From a checkpoint of a small transformer trained on Wikipedia: 16 layers.
Each number is 128 + 32 x the weight over the matrix's rms, rounded and kept within 0 to 255. Layers, rows and columns count from 0. Numbers have three digits each.

# layer 4 MLP up, 384x128, rms 0.1, rows 214-383, columns 0-63
129093094103146175102141130153119103140092146095142138195150093126159135157105086155147119124153144146130137111113126137104118122056157156177148118163165133079130111127135126121130058101160143
126110131111067105183124061173054110077147115101115119117113207098097112125128105116001116106143119230191127131130144120073135174183136066091158098067140153142138101133167029102132123108191091
157062182085124111088118151172115132243132096136130189078091070134111054102164169087082142132103128162118094086112118127135132187178102212111154198118106116117168086117167098158099071095112112
137157103165184178072153095166086135207086055076151049124110106147129019140097174151126130118106127176157136085085059173138133081148175109179207160055109113127119172066070147096184151118133087
107145106121140165121126099175209157160117113077178144107142114110149138135149117139122112138088134124120131064144098126134091090110169162152109079096120192124131155166143152116069124154163166
123170126113194129177134155121124094100122146104116103104089109145154131120118079082079135177114123162111081138117130104053100137142109113100124085110137194126091085208151152140136150142090064
142136130132118121128137139116129136116132123130132133126137142110145130128133116139124131142126127120132122120129136122129147118125126129130137120134125133130142140127123118128128128125123125
159120095131137159172167130141192140108155153063124080076115104100102123143111104106143110119113128095167153155068136062100076095135177126141142123093114062161102069117150166139151093183075034
087154135130081059142118113198147107088147153138151133141141155131121138142156094132128144142114132122176095120135151129103123160171158180116177173126032166134137127123110094099200148137158099
127130132127135131126122125124136124128125132122124128127138130125127129128128122118132127129125126134137125127133126130123128134128122124130132133131131122131126125129131125131134135134135131
124119121139128117149121123120128140138106110123127126105129135125132123149132128136136116111143151128129138148107126110147113123116130115128122135130115123127121147118131125146137111116138117
167035062135128149102132132142182107147114106135110115103088114135164107083151137137144126122148156138107188154150120097111136094198123168150124176096147124174091144088129101167153152098135113
153146084106158135081131158113164132097121114142130110136136133115120147126107109108137176110113135137098134136113142109119157137119143160108156125147119147093104139156105165117152104136173159
157126088117155150143092176142115240158130163191122213125173140128153184136148130146115193086104169112109087071163086128168107150103113111096161122129102200051091071116217139092145159111056164
130136128124125131126129131135125131128130126132130126132124130119123129123121136130123127126124125126136133126138128130132133117127130123126131127127127132128131134133133123124128128122123130
132135140111178153127134143073112087176041201147085074087145095115136157158166122109147153161121160112196101199095147191144115179055174124186121142136171138155157084103100096089123122054137137
173123116126097155120144142138081172129066114107083130106095090141108166114135109160158127127155177161138135132153085171117124073161087105129137134103167131114115178115138152153083124165106195
122095096193123125153123105135089134115096098128116078173144124142133120128125125122117074128189111139124138157119080134075151119167110063139168206159148137160108208117131120157130101151112127
213099083200120164170068163126068115123082230137087172127131187116134197216148122140175181131089129088163103099137138187154096161145114182071056146136117105135122147121206172158143162124165136
160146139149147111156096132103144131148131142161141115130137132124120112134161114097144154156116135134121131115131138141101121123130123137124101113118146109131138105139139143128141136081138114
072113060114199167072204201089132124113117076110106081144102158113085115143108157152069116019073209120104081064133094099141060153130176107186097165163175116151082089152158121204147149148122101
118142138127117135129096131093124084130140134089150125122144122122122129137137103117134146139093109137157118123102153156132125114144126151155108151129152127124124113148083154143133122154154150
122127171109151121119074092098150137147123128121135112153118125117094150134160147124124130109139102162119103089139105118122108113127153103142127145130113143132118131110123091137138128114157115
082188135123137071113156133196088126109186039151067155128143118145091137102126089116154176112118081082149185034096098118158137115141097038104131089090088132167145100173101147113109141087165134
170099176173152119169108095124118116138114087107135122104173128091072169127146131152135168137071147129124160121106084099167122130053111172047158113066126120130196106124157139063105130053101065
102126213173141175138081120133086170096167147061124126154112171117129167111114108102179142156127204046157210117184167110110178123085098178103086124124207113131179098115111153108144140119134091
109111119100141162115052089133155119149147136089136255085118114113178115161112106149146115135083089124033119111111109147147161107051088126136076133104172103101196103142086171102128139164146129
189158128168114151201195009179112187145141108075138138113095168131002025125087060152100151164100140170058063056147159185103081094097136079127122176133114149163085153158087094074138113067115129
087119096111127088110154085194134129106136124141125128104162094123212106089101126141122171118127078124147106067098138183073157154135156205171137145105111177140138114083116065073157151109158152
122167094127128142168103216178122107166079070085148101095153111116158040090162086144087170071137144116228041124070115139150108137154180192189147069085188071156177122106146109099136050128234209
211099119131156104113055160156109096115106154210115196144146106171111147099105170039121184092153127154068068121112116120082165176076063128120091159095140126113180111212162135079096177131084163
107170145142110159146138132157098105094152174110142061127196109140143137109127175136107122074129091146151109085121100104105159143162112159103126141126114092134091137116138202150121120145115075
121108121129130151145127150145156079161140120124102128153119076120132133109104096165108147134121196146151127125165123107137195094129153142171119198115131102156118095133135135122092124140127135
136103101131128157077120080121120119170091170157118130146109185112130137143134076127158094158080171120113127128160093140129105118176147090159121144148134127136111157201098143115130087110106127
088126158165120152116112139152130129151172077101085138153164122099164142148095127138135107119153136156161135079118144113148137122137137131194103130114148112159068079157105154195137032194130127
153042148081102158169124135106200115126154112133100134135076093141134086129162077137147088152088147129144091090125080118075117161116117105104167168062128117177136132108116159105109087099145144
140087119149184024160144097155109158120085148134138167117020110140134130191121150111163112101140120156146163073091113135088101139131127140176106125094138074119152116149152164171092134133111202
122092142163161175194116171091094187115146140122083095132061086098115135080125164074096133057100158129095156119128078155159153184175117072160148097128114112157114112154109112141158113148167152
148083166147064150150091142139141035134132198112122077179073118103086116162156144064112166104121142123191109116156158111097088254152097146128154104078102142091140147182102157149059204099080146
129176118117066148126094127116120108149151099140130124109108153102110134117137146115118150134094147126084117148138147149127153140099155141128128202135105110165145086141109135099148130177154145
181065079133145045135073115188098105147099155167200168158129068071088109105122155099093136072107125108154115128107178104123115064181052131193126120155103145221135189199140094109061146132148109
148109158097142097108165157110118136157135119125139130114157138121128096134141150136131164127159166103140156115135114112111138145127133133108114141107127151108144148145127081104150126140122117
118132157188145125146097083123187129110140125127121096136151090105151155170156113110110158200157143110169137197153075110146073086091179121124079169160096069117075147132064105118126099137102092
076111130050151171080130119197137072163104143099173122161098124152124124122134113183049129137133087135156175132160099122092104197098153127183179189112173132079154131214137113074113145096104132
144096114151104181139177140204121115174138150117179129108149122134079079087074087066127080160122075164156214099192136126134107130085155203144198122112130098135068173102122153101105111191148117
131134167168105099068178174164123128119119137129166081079081143101130156072125112189150139080141175094105163123154173145177136114171087169119125135096207048122124111139170104082179146113204178
140089117133154122148117194103121096163101109166130153091050165090155164182097120106166166152144093123104096130040099170100050131111149160150188154156133108192095139207125131177133133091171102
034136152146109112170128107188146163131123094102134037122094136135111102131118118137119065195098116200141185063136126146140131154114170144137095144118179157061073114145126167178182133122137177
131101098136080114134142175172154105141137158177103094133153124117065097140119087143119153159135120171095123073148118143163192118123113140184107114140187153198163131129066129117122077134131140
174086158142122084140060113123138170150134133120122086111093119119090101123088106193116067107136128109161095120121098157070143093134117150135110105189164153138156151134075152117118089145142120
123124072144120100111185141149143118077157165056123129108128080169150143132110153118147085130107153077131133137094062187115120099119157107159150134057172098107193206099120170101092181157102174
069125132117130149168078098101132138166170097116134118127164111081098134129107104104132149188157138132142043088134159131144193032105086105099136144093125128137082164120141116182180129194152167
194126150101123160107095217136137172151119079182152135126134126066150138161100159129127182181135193068230155105185128059157106137121128136088178157119170104115070182148122203127180114085122202
139161148094099111161118122125103101120129154111132151113136119135131110113123132172103139178154103129155124104106152141091107139137127158130139138102146134188156115165135123104119129132132136
145135131151174162143145158108140134115176125123160124096134162085145161153134126144180136133118140148135081111146125116162076120123104114132156132145154112104147148156140118060102134136148135
091190167159137125148131157135140054130124120139146050093072139091132129189142255074125166196175130119118095061147038122134089163201113139063130084083106119100089135113144143166155104111102125
172109116158191114091148108126141183106122145130151139131118096088110110124085078152173121160104142138170098135135145086130136142164102127140133133147131154144116186122099136192188138115117167
109093127171197116145086113162124165113103125162092152169074224111152135147164102107059100136078099074112114188170149199202090098078156145156078146196155099107093141111169109117165045145116133
130113144122149120126142124122137126140130126120155145122153144131111106140161123162136121112159111131113147133145134158110115123096121130125125141115136147111161140141136154131144109139155102
126109127128159066160122132144155124158138173149118131123162140099194109104111161148098123157128113066110150092164139075111202084159148134128149074128122077146148131154137139126112163073095102
182149189154131135126097094172147176155159070109192123096174165115116120129144094049167089126071117129122175140061130066085165088126133122186073126134189144127100138160131093153137108213137089
110105176027183126096068103190111165148197139169112145094125127148054164153117110105124144189140130043179124086124174175185088128120066094148137190064081128175090158129166146092156122115094170
131134158137155152128123111123106132113157123147075129108121106115143111127135127088124088131115129108129083144144132154139154138132126086151099123131163105120142144162103158120124115141113147
084061157104075129090124087142141110147123159136111105135083118085131181109147156163152144108172092080178103152153110097095059140148229148176163120123134102154087127074139130175185116170127130
174185127115147193173129178096087117094183186127109100155052214120160154180156172126107118161096091113101144147201148122089092188176172175124114100137119163045179110139107103165109180139163121
158114088119132175050051084165155066183131084138142155110130164084205132156073195120157128123122189174186107100151177125116147111091059164162184100091146125143084179140201141074113121113190150
109074141108158173160121121152163051150132193179147124134098063109114097170114070142183172134117168167160141093187156139150138129127168164202113108110124251101149088114105080142152055151087101
149098163098072177109179137188144148121125023108073120137122120174091088151145118178072096123119152088109164159128107088174159113072100133208166112176146188159079129121148165155127164177197121
135133130121128124127130122128123127129130129126124128131132127126127125135132133135127138127128127129128130132130124123124130126126134130127124126129129130121123125128130129128129126124129131
164113133148177109110101117122124157157150185177066101182092183141128151101181121102166098080128187158156167082136157157137118128165136110102096102177155136115155096139140188170132131101107165
120126133129114126130118125140123116118121125132129124134128124133136138130134135128131114127124128132142132126131117127131128122126135120138144133128138117136122129113120127123114123134130133
156119139138095126139069115176095118079124188084195123072101123109210179170123086128096073116124103144187156077210060114098144120111119128101098131102096102094063148144084100159061163142145146
064146103141180165071142164092137190171180013142148148119106145126085049143079148154093137069133102167120166148176160151095127145146132101246133075108108136175095122127069172232102076109091106
081182042136114110117097192089150134132090136052091131103153145132130130116200108107118132151120159116137102064118074110098093127093101151062158157119113168137123114099126158137128110130111115
127125136152067066153070191127163152091071097051168117081194159076136122164147087155105207213119074153171152113145136177160095178085150117095170137090193055166114192107213097104140118176114137
119113116110100129160132075150121151143057112100139157101107108140109112123099103126126184128106094128141116127158119166111144175097078109155104163109144143107112148124138123103108087167135111
101185164118179089132109099195119131145124109139124222037109150130120114110090129122188026111166153154137156129138164114072112109142137084096146085083164091182117130159123114159179241087109095
084164077155054138090126135105116169166089166117109164115136130083150137102078089117098123080111153175152131083064195074175175133112117077110177176185157101135124114128067106079116124166101189
143134142126114125125127118119137138137133125132124121131121124140131133143135136135139137134128126121127120117138129119130122136130130127115116122131139129112116136121132131129134125123135130
189117095069144108165159146110103075148147128130121105161119092067098164153127107179097150163119097107127131179175111154146152098143107110144095177102151137103130157158131183060114115135156100
097157160149163106095125134123160084119144133150107136104120109132129155082157180135204144111109098093126148089130073143136129135155153163035127144195143125108193130143151186184141156112116163
089190187072129093173158111145132086070156120123154156125069130076123188128095096184094166148103108135114156119134126145128176101173121100135087105130139112110207077158116172113168102125168192
116048127109105093144117170170136116146123117088134137109057177083103142162034139102152094059151135165129164112105113108100109204149090130134181124118085114152035174067100139143046178139135173
111077162097145160140090162134168106147147117171163160125150163121136121142115146082081097125095112117098126112103132088102123178131152065148142127114181133142144130093105147145144112140141108
099126139168149130102125102162170112100117137129084076147068145179149113117141099186112157083133139103118173143116130138140143100096116146140174132040105175156120145150207137155100117118165118
132127141125140085147118154108090150159154176087064017147141131116048110199108154194121185131106127034148088156095041110118156177143068125146110170126165035127173155115108126110099113150139179
148117153140118090141172096087140109111161106125115111137149116083098099117175113142142148129139125166114125160132123177126131124150095136199141123122186124132106137104153120086163157083115148
105108163136116164087136139083150197135147050126153109076120166069132159087140101132142090085148077149068121148132101150082146124106179158115118152148178177236130093169104107162135130149112171
164139148145150145168091121105181119139085058144104052087157053153111147141166149165034110131090125074178120161110091159140110135147100159152123130103083188103141070085188096086121108085104093
134115098117114088137124104128128136090148144103124094165152102155130123102166075122087080136115087107165117137169090098192072165180089124159189094155126075174110117111108096119136204109130154
075128116137123150140141125178078188104123010097120150103160082181185123139100177169149134087098194146125145157135144134123204119137138129119138127143116111127122131132195159086134125129124062
121144142107141105127126120144131120151167155090123121130122127120112136137116139140124118156145126129124105120122134093117115131130122101126163123114124138092128149105152101118130137116116143
125164080094142144141101156134106149116121112116169074181100103152119132112122106119149144128102136151160162116150100128119114157122169173087151088121116145112135130136142147069161123119070139
140123121136125132123112127126123128139127125126129123134120136131131130129133124122122131130125131134130136136127125122124130127122116132125130134132134120126130124131136131129127135123132117
101158141174199142098099170151147087147154090115122173126177166146122188127082140170179100096133134135159121131098174088180175070117096158127160073060072116129041107139178134129158070134067130
111118120111149130127140111128120116114124149137098110132122142110112107156143116139111121140134113134131118144140141136134127118110142137112128133156125147114141116141153161139094149118153146
105109098162139168087123057080111118167165125087143128115083109130149050160106121121083135139165079142109059076106141184160082111140137163162155180145124093148055174184160110119178092152145075
140164091139159120159125100192115087107142078053117180137118174161193041136156098117138125117155157165187074173182172129182132153129084059185177094127138125157106122167159189119203167091124163
151146099125152159120102109205097140186130165143154062173085115124071122102169116069104176116168144129104099111150121161003159066037099149143109159068166083079075058140115129113116104134146196
146160120106166136113097147086125117106130127115126115115134132123127115119126126156117127138140154143096117161155128142129123151150104143109118121123129145109141139127132105118117146083095143
138071134194138156118104139125139144130069152112117150149117107112101111125135118175090155144092057096152149106094129163090157113182126113111132089120158092179093135108008118114170126154094068
132152146112180164149123110190125053162107109078145082140092141120134053177106157120161160132158142101115156123188103157163082057161082135138155146152123075179084138166097148199148037139122171
085127163132140179157149148160138138150157099183171130098144188120076077118100138115157184101134125089115168102109158148119074094054144173024131100186179165083159102101155103102116079151160176
157156150156151117163135104130128128129121124127146119129106123114124118131189091090112143151152130114107179119175084128071111086109108154143094104137148100095151149112103133100094154104141116
150116147174122160149110144112134188139095136068106127109181084163106139121115160141109168096099098108154133126114064014114135117133134120077160120080140144131149124128107177170149124137150193
146074097130206153137166153167131141181083135090113100080089121114049111191190077105126094117163076137119130143099132125136137187074119114130145161132176168101193143107139107133180110122117143
142148119158136129140108125124148104133146123130122093121136099128105141109129145123118113140122141155121121110140110122144141134138139121133101142121129129126100157119138148157128086118130157
107057151141121127114177148118106112153099128128141148151109160075162073198103146129164114080125109072147098134083171037086139170158138121184192158150141075116115193192089129087109158089154094
085111170151186043178155072207090169088100111112122077141105147177101130162113064104088148162128116153166102076089113116096054152138123072142121108144095195106159146137126171098136111080129036
086169073096162149139127137096097101092144160107104133131101153116113137033092141078093153159185097122138225130139149155205134121138102194137150158185129190162116233105124137047077076104158225
105156184133154086170150169195213121111111170120126170091108079034139142156145133061133132137133131130097210094126155072134068109179113127119080165137136103113053119159145148187123109111186091
145102183143131202056223083129073139152129084063111162147000078126206094153168085109137131120042122211170068100086129160101096094111123138178138123116161156122087157163121131185152084171180231
066167101071176117112094120124113123140143180156107119083093120135115085113114163144176077087107073097103152039175103107091148174206108095162112050183138103182119157118176129093128158147090144
168143158176133139124200150095084160149164121128116106163093104122090121133178145196129157103086219104124163099137144141129134125145084134153121058094110140081084101174100120060093114119098175
149128098128154120163154208111096127144141078124049110128138122109147190127117165129126161135132162158164203042133183126194181122121050128093148133150141056127148081177163152060170107116070105
159092124172068150140097103133123122088121133111140081058110103124096133157118098167133142156117114102134159143077119127105086083079087170157147178153149079131155148085088158066083121085104119
159112150139133134075152118090152148121167091204096110096098137058204141226161100135108145200102104094150112118155087185167156098111170121173095170122089162111155119138105148169125166111182177
119109137165116097161090093174081135137096154125106063096133123109166155171179138119148130181139088118173168180149156095147132095147105143158130088121155122127158100103122141099095111165109142
107082196181185157131094141216095079193118151118100037179143151172100117117138169100141147088059059167098159066122085105145115164151113096115109088097161134194200124075120114152142143133151217
117166126100099086145084073131145125135155108110120112087177117136114115094166130153154189140134147097061176160154075124177084120113121150129130138139111144139166118155155121106121214149144115
130136137101148074114093114150133082119152135107132129097142081139126154072128117154075128141106122084143077097118104130133133192099113123126136125157125158105153185140140179140109077129077131
152149136127095158151127195123128127168133072038086118115092141153109119148140113174128140206154130152114173131116192133107040147076091117089175180105175116093131176170137102057124116157118128
128109133153116146130109138139128137120134135128145143107136137114117139129125101133124126147107120148154135123139145135132130130144127123130089134152173144143141136113112109140122137128144106
090137137102077113099174114167147124126096127123094171096173105099104059189165081109120081183161212123156137117170134054119109156060129087129136127125092135103110108106069120143148104072112147
207110098118121183144160103133180104143123103085097110128093140175121203140120090152101192189123154138173115071157117166131074046110096149148225171126176157099098072174118076131153160067081130
069129094200095073176122118117154093137087088094186072167105092147134139168157122072146126142153078134133183072105155162157178163150148157182175134182103137205077128139173093119175145071176124
080137135143120156181197107204145098098067092200162087195118097042075141150149125102077159118132068100111147109122108133141090108112072112172084131185067137112136170119097134150142059157216083
181120117120193179102167140116153140173125122112154174137102104118113129103183142088113148108133143181073097092124068150174155112118145200167150178131122108138107122124176168051128098060123159
156157160180195149179106104097167160167082114111184063149155073123139051158075105126166181131109167185171120142140175113128123138083171155159111126150112182128099102093110094130182092085149160
075109138161184113136121224138115161102099113109099157139137161113108134139196115091103104148085178132095137145120080081191143095092100162140100149124121118142121101172179085133154126079157109
127085161150117108116131076112144141154112101118149101134131126117158144145116119145121094145147111114139121131149131124131127098135155123157124139156135138152134154106144130128185154141129098
137133135136118140113127116132121143136123128129121127114129131146119128129125123136119125134126130132131126128126126140129128129115125121128138138138131129131123119119120120120119127123127138
117091108144144146158092115133156147103071095060107162079123098168135111059092097148139129168083169127090143123092135109103125135111153120042152115151136152141140138114130164130080122111132146
150131135154122208092118118157152176107151121139080146161122109172192140159067199128121164175158149129112119106113161110169171114117119150112129167135139137074055159149142128109096077145163113
108128132139147129144130113139117102127116130111128102122136126133135131116145127114140136126129133149135139122125135137116100104112143130156141136122144131142138150129120119152152116129122123
235213116161095123124110133122169135175102103075182047141127138079099118118151169151155175079161070142094153109143118106183124129093047210170072141119135150072159116120151192119038087129160162
151083087182140161162078175086164137156178154146113130145089103088127144061112123127144153068116142080109167114070099100199228119162101213115100111184170127174177072209117103141095074080115117
126128129133134125126127125121132128127129132129128134129124131123126128128130133131127130124124131122125127126135131122135132128128129129128130133128121134127127130129129128131132126132128129
107180132107182131108110016197090122171127100035168117104094135097167135124152117120135109121138140146108101140103182146098092098162136099093167131121108091162152058101183149125152125094079142
098110127129105108136141124125133206114101161107091109108055126135129090093188059122131123164070098133154153090093104149145130155084105161132157107154139161134140184095110180140099129187105128
167192118160150126161149188122194134127082144176140147150157101056096068120055141075221056051115135121063103039179159118120119063060137134151210128158086090071134123171123093144163139042101095
114132115144115164110113107148101169157133114127154093154106148163125140140186139110155178132141149114134117140180149102159116091148135107099132157136097083100144141135167157100160111127102119
111106142144108140132113135191115154139133121127118118179123164112131082127090111115136074154166150135164143115141118139132173092089146149163108142093118158134116192101113125114113150146125151
124117145156080128110110138159123121151085130108135173105096091122103115190106163156096097152162112116122117089180094138086095127166109090190173135153196157209080113140153174149113115128140149
140105177136184149129118088081040149184156123131070140134067141173179088082118116190161139132126068092150178178122151067196147090065140068103171179161153129134152110110116159135134150155140119
192142095153135103167121099091098159124121177104112125095156140169144138151159110168088093148083093201119098126159120135124093147134149102111102166148073137132146114167127154118137105149105180
151156144098131162126163087223159100182141143107099145111104079099100147191073128147189118163069110133075115101105195127132090137148169109061074160129167186140194124137115152127133159147108178
129150107100145141136154103160150179108144130115150114128125121121126083092130132162164146127130154143121155126135103071096132113181087121090151090146152146067116112128119163116145115086076086
112120115140127119146121121122129131137120112114138127112133113125140113133150103150132141116132127144120150126121133141151116131122123133124114124121122118141140137140116134173130124142136138
163035058095114070086135181201130063143062063189123085168084124176080116109061083110152119129067179171174135079163101072088104174164135137023114144122177087157213079048092152182168117084156182
125149134141138137130131143131121124139136114128145137139137125133142130122144121115112124128133122132125129135128132114133129146124130127115137125137120128126126127139130117113124138132133157
147068133184132175127080179133055108178078165144228084146118090063136131187059169160098166098139136182109078142110134181141165100142138148160146132152179115133152127123078066171165207172117159
120133071177089143120138029143150136123076145122169185152167146157149150124145067117138194126071150103114152113092180192134135107105156199152177170147164140085033125164155122118091098142182162
122103156125144100174163152104130118133127135125096125148107102151104140113138133089114143161133134097131116163123157075108162094078116124134231099141118180115052136148151153110163093139123165
179132049166078146142153130095120112167130062064126137158118130149098105138078198122086100104088097124123160108118122177110104112166119101188150154144108169115127102130119162155106109120116158
089115134156142115128173129176069128148150115142134120111132048163044078108120103191126144167067111158168097115107160129114183152140160106089145084156081134105145160189060127130192130109141102
026101117138123139117119100096158151110142114138067102122099167091159129136192186079196118105091143110190116065104155142102138122121141129104089151121131120155114178088129111142168101176128085
180097111138189147174104094158217183097141080130116094133176136103041114135146083111103112097126091156147154124181096117120208061113080115129130095225114150097186133127130120119123117124126109
132111113143135127110118124112151110121125126113111118132120131132152134133113124134125124133131143126136120117129129132116134110133135148109130133122129139133151132124122143133131126127115119
100162151151161111153135065150172110166110115088106099137190100142153138157085138036047084143102122078129174187134105091109120093155099079131099046045170098038097128086157144109126176091120156
147071162077102122136123186127154122115123108098146142073137084145119096204167172156172181079100095119226105123107187169079164141099160103196122122132123129201162123097138122069108153119104140
093157081139139124109168148154142083153122114131142083115152142095099102059175120128098121120157170089129182108192060099127126183094158126134090168143166169104201131065149109106090096090107136
144137121153100173095085119134094127103136109131136138097203174135199109114142074167156143182132124210133160128197133104077102105102190130156125200095164184163100108126085118115157068094141115
135103163131140148127140103124130110125138155129121105115150107153175147175117147150104144094135127125175188089141115106104137144147134103080157095138075118155106152114133121120104064107116131
109121129123117126106105127120117143145098158119120092151145151126128113137117128119128143151144108132118130123152125124131099126151130133126112144166137125145169136104153140126127120123081126
164090121153166105135079186139156101170179145080129168116110142086132143180112206133156118127144136163119149152107127160130090164087172145127102101169085193169109142104183140143131168152126129
133143100095101126189134124169085134144123074059089111097119111081157106106119133162077184143053099133153140109193128105122159136170174090137163057095183169117084112101061134056116135119059145
133097163123148186166113182139082092081132147159160163124126088178115122126134117165168139124098124098107138165157139092141102143076147113117118069152077108128145180171147088104150125159086085
129130124128130128132128127125130125129129130130122130130128134132126128127127130137131130129130130126122126128131126123121131127132129125124131123126124136132133133130127126132133126131124130
117158146218129142162180118148066085144139127124136099126167090093118127140149159161128102155059173139143146076163107218087141108199089142098104146173132152182145148108129095160074139141145143